config = dict(
    head_dim=32,
    d_mlp=320,
    norm='rmsnorm',
    norm_place='pre',
    norm_eps=1e-05,
    bias='none',
    init_std_o=0.00931,
    init_std_up=0.0437,
    beta2=0.99,
    grad_clip=0.5,
    schedule='cos',
    batch_tokens=16384,
    z_loss=1e-05,
    steps=9076,
)
Each number is 128 + 32 x the weight over its row's rms, rounded and kept within 0 to 255. Layers, rows and columns count from 0. Numbers have three digits each. The size before them is the row's rms in percent of the matrix's.

# layer 5 attention value, 32x128, rms 0.106, rows 5-15, columns 0-127
102:205098105154169132133148146108145086227168158190151165107158099102156096123126121096075092170078134126142159142115129188205169133147117082115170164081108148127027168146123156133103134106110177091114140100146135059137129085136120126085166067133110105136147133154147106131125157075079126131085188105154150155130127101123091129151151141120119160103100148154125127129083155149100087143100
093:141130134119117120092172144152125123056139128128166104161146114161089169136121166124203138128136132118169113117184167149107083129171082097157074130163087105232159169204121115141085164192139133128167161112127129155153149127123104129162148099137157171140111014170176166090143183142121123174117100121102125134170121142132084120127167102164087128123107150188111168155113138169131123130107
101:177070214141134142059149136116164191068088169154152149117163143166122151116086163116105138117123168176159106093131134136135160152144134129107126164183084133168136112172118130127115118151107152129096077163087137151160063118077096148110105086160121123094151101133128096101138177103093129079136095147100222211152110108162093121089148118153065186119162134127123117150063130141138126122118
092:125150104079082119160134146137200117152079123164175133120065139129181122101107170116176041134164140108083168174172115139156071135081136101147104092168105142165156101142155134157164098102151131161119150078143146086090138169133164181090149107097114164148158076097158099076105102087127177114056088194142102138115106112135110105199129133142139143118184129166161130123114153127124108085098
092:093117063154112115175118084194162177198126105107180082086109117122183042171114117129122130134094103121099091127142173068053094096089150092098106148105087115084154192168114125159123132167112124132162119168134118145181141141130097104115144134107123137113119107113147172105082137208126127110114147093142111130142076135140095095136178100147123102188115131128095092097081147184080111133096
105:164161119142186147131076104166113175171112134167124108183061126118171125178122097154132136127140136085112108180107149087100102144138111107103138148152153105141132114170170117128117100122145081114160183066128107124135205110170120074113121087098188134139116109140145148168152171197093202099084098158151074153095101118087155126163195138119141090109103164095115130139150179100068189132135
104:154069178140178165105181137095105139111154158096152172149148118182063095120160078161158132122146164153160150180133142152144145156166096127090086167137205105174148140168089141123086139172088131112123066105106152127120132113116138171094107108121070133133127178132069097126132102064081148149126127148127160124120147084091139106130062088083145048138148147112134083073088149084141137169114
086:148093153145175118088142120103063137075105152125133195153086076104142183164082133128160101155146150120168091123092090153140111122149115093123110117107158114059133102089116108136145114138141144143193118130080130138140127099093146204133136106142230084149137066140143097098169144138106177124131125078139117166146102107111184118157161126164114114091129128176149234080129112115191148101151
100:107111048070073158170151073112131132166185164197119091092150143083110129130104068107124144118149163118143117164100138089134143143097182115154115160109151103101170126053143158113159146157148107142145052113180162111113152114165128118110103107097113139108185078107149170095137128159094187121094059152144123145131111127132138103097175125114131093124139130171163166040168144137103158187116
102:112108139137063083181112113119165094167165104166153180106078135154111101156107131148146139159069124090097176129169066151100110136101105114100145109101110126127148147144116110140156155107140132077111153113102110113139134088148096074108180136133141068130180130192120121107143128085096135102052147111132134160143094041204114173106137168163156127065125109111166231122159129079130144131101
098:122124126193071117129162098125156106089128129148090147135132095212091167138174128148138155156109119102128167128133101156067112098119115166119127151086153082057125152084111115176124182143132150144065057110070117152177157118140067105152169143181143109162175156179109145127109087089151087148119146118091104155140097152148097118213059150104099182161142152131167135148155094117146107110124
# layer 5 attention output (transposed), 128x128, rms 0.114, rows 5-14,37-46,69-78,101-110, columns 0-127
108:160168132071112131088145193167101159155144105131124073150109117092113145106108131080153129152140109135090071133052107127126155186129129156178134133189174124122140185089137092077106171060147124128152123172101087163116097167156068130122141150173131077095103162085118167187144157170140133054092139108115146128074118163125121100105144172128097107129143104104156112186118135112191180165123
106:104116148133125168140165084116139159132107174187110121149172181122138122097104119129108124149159104106123127100096118074191115110174084122090095137090106153167141091115123058147165094095134116167123111182143186126100108104158114179089084148183123018084121128093103127111143151147232104054099125046091152132106173122117132125147114123112164119107170100132101108105137134161137130139097
109:139154119085114147131198132083107145113165144153099093159165201145142113118112162119131079105141144113143155133149094118158097085113125064102101162097133162202102091156138042127114109130099138180130145145161138099118129095128089205059116114122100091150086160125154139127161101131206124128104146036142161134149150107212158151163116084117139094106155166120117083103110122109134093161175
096:154136074167130111089109140181076132159101068111133160128130118101170103125138145114136099051128137187135084125130169107076137111125123113131141138215191179096108149124126140126119174197120143101122092126150082102192092153099111077117142156111101109172053150134137161128110161131132155173122122081143103113049083124184097084154130162146088154139163094164173145155138083164137147146175
092:172051158179146130119123082138130103139099164120143152097144078044102153132154101143107119134133154183143056086071150174145147152149080170140139133096096109068191103099143164139112078092168119129141150100131116150138118159154138073161133129161106124153174151168076128122086173143087128160162085236116102160132143142093073139076124168147159143146125105132133127115156151151096173142136
109:130100142163111142064114156147128079161109144084187204104064079068151108116192132130080153118098116151139102170109136130120156118135114145156114141142148115128177141067098188096100113144106119116159077116113095099110101134109127122143181126176100180120125124162139098136116133136099163189147161210143097092114125195026079125095110172139106164104114138102117129139062142145106092103123
102:080168125065131116112152177113102176140113108168101095145100184129094205111103171093160107182157122102145171171127115165147117105155133116161124141103085158152140158118151077117103149104169125137115111181130115111109123093148083203084137102164138095078068174147188082118134127165144094084098154103145145144151108116157196120096159106112132166069141092147095090050120160141146070113122
096:102196120112086181152189083126152154117154122110142167138087140146159077108110135136107116107134149116108114163167112053162130094107088091109141153175169167175063144141159121128146087137078113150160144126151186079126167133139120173124132122126149140114110113097155143159183066091172147140104168049119158096115151168119114148206113067076115096130155182081119114149098170121101075147102
090:146118108146153047112097103131088132124159117093136111133166094171087139157098141152127127139138143193165126144144155131071160106126112114129069156156097134088115159097125122107073094114137160132080133171110064141148156164122192080082139157154105170044142114148138119100094125175123191148127135119198149087174102042109145148120159084159089146129129100149137092177157083144111154089194
116:093183134126116183169130138165122161105164101093149138140089160101148116089131091155097145109161098141098098130062103116102142164149135172166158162160171101114104142120166146117145151114111090110132135133167148151157075144144081150180106136126162126102058099069149134153166133130178102106132116127110126121045127205095104079167069129124123152109133105133170092226117107123157115207062
091:117151137191100130126144162107127070180119031111108094095181140160139143098117044136165188101075087171148115106116160137110151120120136161126125130163148121140166086126058137105123228101120098113094111122090094162119130140048095122124113130186128181132098145144106175141142135083132114076146088122107117057111129142111150095091091137121121121142132169150125146121100078084108155113079
081:113080235120093136120103136131172070112093128133183130146124091156126132145160139126147147152185133092067103106104100105142123103132135112190129120067104147169159116079115060144119109068131101151122152142151112144166090158142149109115134067091100128097173177158127141131178118159105108059155149105129152136103214126172069179134101109119135073110164159130140077167113098108112177137092
091:162102196158104187099145180167130104091107136138160100149124130123122101139173162158170135145162144136104152170163140105145158099094139103160097107118087151149130122064129105151090107104084168204179125170178117075119101173190084170151139063114122115121188106130129123132178091111156104121070181153176150104092133149141116139141040134117163079151119178151138110144089100082120167117149
098:109135148146099101110110140163092083091179085156119127166132134125192141150087162147113100082150109174134079101144174118108113137139156189121108136132191169137090093158139108074109127214138093131147145166163062127163113123112101059076111129125181120129127154166080066127140121106137133092118188097104154141159184100069125122147116094109113094139158079154099139147079147176186129178172
104:135065116114184099087123095131157087160077111142150172129103143080141123157203103157066133140158106108114089071075117175120130081133139125114140185068127132146180128127110144165142073114138148102141210077122102186111126143082148061116180099170099162158142183122151134127068157126022136128162124123103126149138168163104106132120170138133171126128147092159163123132139101113115120139114
115:094082205119123078063143112163108080183058134144190150126124065087127143098174111119141114108166158083118110157138123080111122091112136133179119154131069087145119138039142115145116117148074122158138128107101104116110147154141164137131195148172145103179176162204160037135133096144090145111143136170115117121151103134121110116106147121166146150117143098146163145100142103132149184140182
086:153150191106104131125171169140169107172080076186173081102106091142131138092138156128189130136140147106133184211168113099139096140110143159142140130160020148134139115064170127160120160132095199149149128114116132097130126163145139186170184093121110113153156097173172136160170101107143111122120138170145107093101090109160117137176075168165103143113122131149145163115108127070135167084150
087:111108190141117196114150119161123144107127161101222106086122093104115105119142118140175113141163165112079153207219133093136126096120101171138094077165122146129066139138181098154091138128099122163159116167168119078123122196177118177183147118151153106133151074140136117142227100133146138150093127171098146161080077142150116157133091130142143097101147155091097104124114101131121112135134
100:119049183115192107092122065160124095150074125154117131189120043114132103157140131152129094148135114083144132121118121136102114088127100129151126116092093140109066153070159122110136096094147130126104178118121094156128131203157169093136189088153156122167183067117090103167099164183098075124136146173106077136146116135140105144142142144185168096125134098157163122116124090095151184175170
105:117109117175156146155147143108118110116216130121116132174135134094136107107113095169095134132071087204197106120175132127103118088167209196070106172116142132137138118173101115089121146146122073111131083168143126122197124138084113076107117140198132209084098139115117113111145160115147156132132086130132106091099130107051166095100108148135145139106128129145104131123104082157130071076089
092:133148086112118143131078186151149114113103116142163053084102117118148096049150167141174143145130129160193149126110116165069101097108138128109116156076152157093090110133119126142112160121116166071107109157129170147127164122116127162168164130159131067146091158121144184124101163139068108119110117127168107071111171075076225117096128126170116155101192074118167143086183116126129170097125
093:155156112101143131135151132131113110139167148158093118119101141140149104163102141124136091097100165132128152121103128125177077058107092062085150080087122126135135123157138155114139111139183129152125194129128048171136158126109113163116132055103125125090123203157155151141099099136085154078114042090109099140098187108166079098096115089108145120133112209159116116092045135071117161136180
100:141117103168192119090117125109131132146098148145073155104150146128234087182100189135118101111108165169088111129157086141116149064103077093119177107087148161138153145172075137100110096138081154109121114177102092127125166097105123102136139097121181156126162182085181141149071094180153145117095120072141071123090159147165115162122102145058138140122135113170116153132157145183138167153126
094:119099133116116162131179147208120173138080112134141119163086112140167111115129115164143139093157055103117114120104146090096036104129172148118102050120129141106108143100132084160066168120118145138172122126138142157135115132121087150136173146110112075186092116159138145090161124175089121194182102118092127125164169119168109127116167137196143147101124160093137133090054113083059182152119
085:107131144142099139078096066151126127124112114134168112107149136087098104093201066105113186109130106134124132097063157173182112139122138158138156168140120138118131085109128161204150101114176112150072133090142154167094090106132096118118105130165034102156057137166111152115176126122084087138110072193127090155127118124129147077099134131142102167177137133141095136033178126163102125118140
092:100111186128125153091118143190072078138043080142171130137106099088145103064211148131117134166127123129156073151122138132157148143107164182183108194194077104146108117135126116163126134105131137170141080103155125124161054133119169113148165106143103146104090122166115155101153117145066120138165134184152142128132121087101149147112123089186194148116098125100150163124101146170125118111065
099:119175080157140162174078182118195090166171102179099104101152178146160120119147166179160133139161173159140132139181071128094165159124108146114153168119080108126113125178116112119123127112135097090073110142120123139172144124126120150135128160112147150150153183126174178147084148173134164052134103027135127125087177123120139214186136146117159121109128105179143114154149119121178148104100
085:171127106075167113131099061124104133118155187156168158148117118113131115136086173126105060105134202159118134164211093105153200118177113117121126109175173137132090150189091124092093128163080147144179115120149084114172141177126131155140176114131143157066137112132154119140112059159181151189087127124153202134105120109136137176116149101128135100108124085091109139139108174130175113131092
106:082112107138065115138086039128079123148180127163172190175078127111127119173156074130181089081184119148179093119131072106158139113131145112089135115112118111109091081111130122157103154116107116177077105103181084191176096155098158102163159109127138139190111131177079165120111082150141106147133107148135170149137109111123145116172150137173089112122102127141153094123163111103171121180071
104:199108099122114196128174075141088141136136165121216112130151120100103103100171096126114104105164104171175176170123165108097097104119189104137137148113110143137114124124126113135112125095118122149186067137128208134140173166131059154117128114139117079099058065109168138104160174133133126174147131144192162083121171075080192106114108143142146160113148110096143152142107106078151116110098
110:139124108126086136179103191168138072191085109152148084091183136074145114166104150081173173130074125185118162109110168160112131123108104153152130091123173127115133143145119149100149169127149045131113124106155102138173144148099143148165068165166084163153132123115106133121086155078149113071044140117121128091150138149159184137077141182158085122174140110166155078113155082136137150113170
095:139131167105102122098134089130127116115114182108180125135100099154082110154052141101116088091082106062052117069062179121159113109202172125143143103112117105131145160116136128153129066134091117146196162133146181117119095107155185137118120078148139111071139178140167107151121069160095127116119126103058094121127161129173078148125112125104147162164153140063132150105094122115133164191107
098:156145166113156143112123090124079139116122131125172072124105149123143127141094209114114069124158167138143123093106175122117110121097138153151180126114106154188131152140126118125110035143037157123124167131108149084132142100140140158053092038162142116126148165108180122157131132175129154143100132071117117160116161104151132221150144108070140072108111142155090171073125155131146176112158
088:164087116126095126142148228132150147186126097134098129157180109111149100118165147117152186129083067164144167125163138133173098049191124143143129096092157108124129088140128082141096135079193106149120129123100100140125098108177132149136108184136120148140069132144160095109134099000097123103148147116109161125104110185098127128102096143124084148134132172160109075133087120098125094152141
110:135107102122142112166136055109171160187107118076149166116140070059155090115182066130061175122125166153107147097082133142139133097099109155154153179116125134085156110124132136155129135079115128137143146084132132139122097158143139064128147165141098139134124105152129135086102107140062066116125128129092130079106125199083096090102152155108129175175142082099202105188154142176082118187117
099:127063128093091118104123057215073118128088108114180124100119079066098120103123157090125122119130150153122125125110128134125205189118160176168132077130059119102106141120178130097117155102100102120124113079133081170163099179167170081138150128115128197144114142177173066119170118177134153098151119171111153124133150140139133083091124131154184112158127095131142104167060159129104124157144
112:120156134119128141102102121181141107120194133158203063122103175096090152141082169079131094131205167121128139148069127062083085198112169147112106126156112124157107169103142064101134089147059117081168126158125141082163119156135123181082097127143112071138131137152150101191129176199153164140114099115142161138136127104137114146161194149110110123114138133125149093085109131149147159098156
098:147106149105119169101112027144068121080140160167208137128089155140103117110103164144143031101129131119082105139145104111157176189113135137129170076129145134127093148157143119167085089145088146112147121116131135154155146147148119153120180064089181156107147167132149123194175148128146175183161136107126161168137145088154124166138110104133151067098096150116091168094102133070169147151099
103:137113073119110086169113021150106133168106126108141094114149119076103072086115118152120162120191179132147153176139120148149142106140110141111173126107128058152090130114154074141159128115079106151122095150106111106167182158150148157145155162125127107130127106154133097155152153204080107102103114094099168131143159124150095187156158189119107117068080067150139078183115143072145155131182
097:083095122144067125188152125114147128144127110130077150147138130146096132126112113139183145137069121128117147146154103185082174084112169146130123143090147079124105110115143160157173171104183073155124062130113127100183105117075144102163135139172165159161106099111084077115141142097123085093111095144149130112138111108106144128097117117128139213167110115176129046234152113095106096146059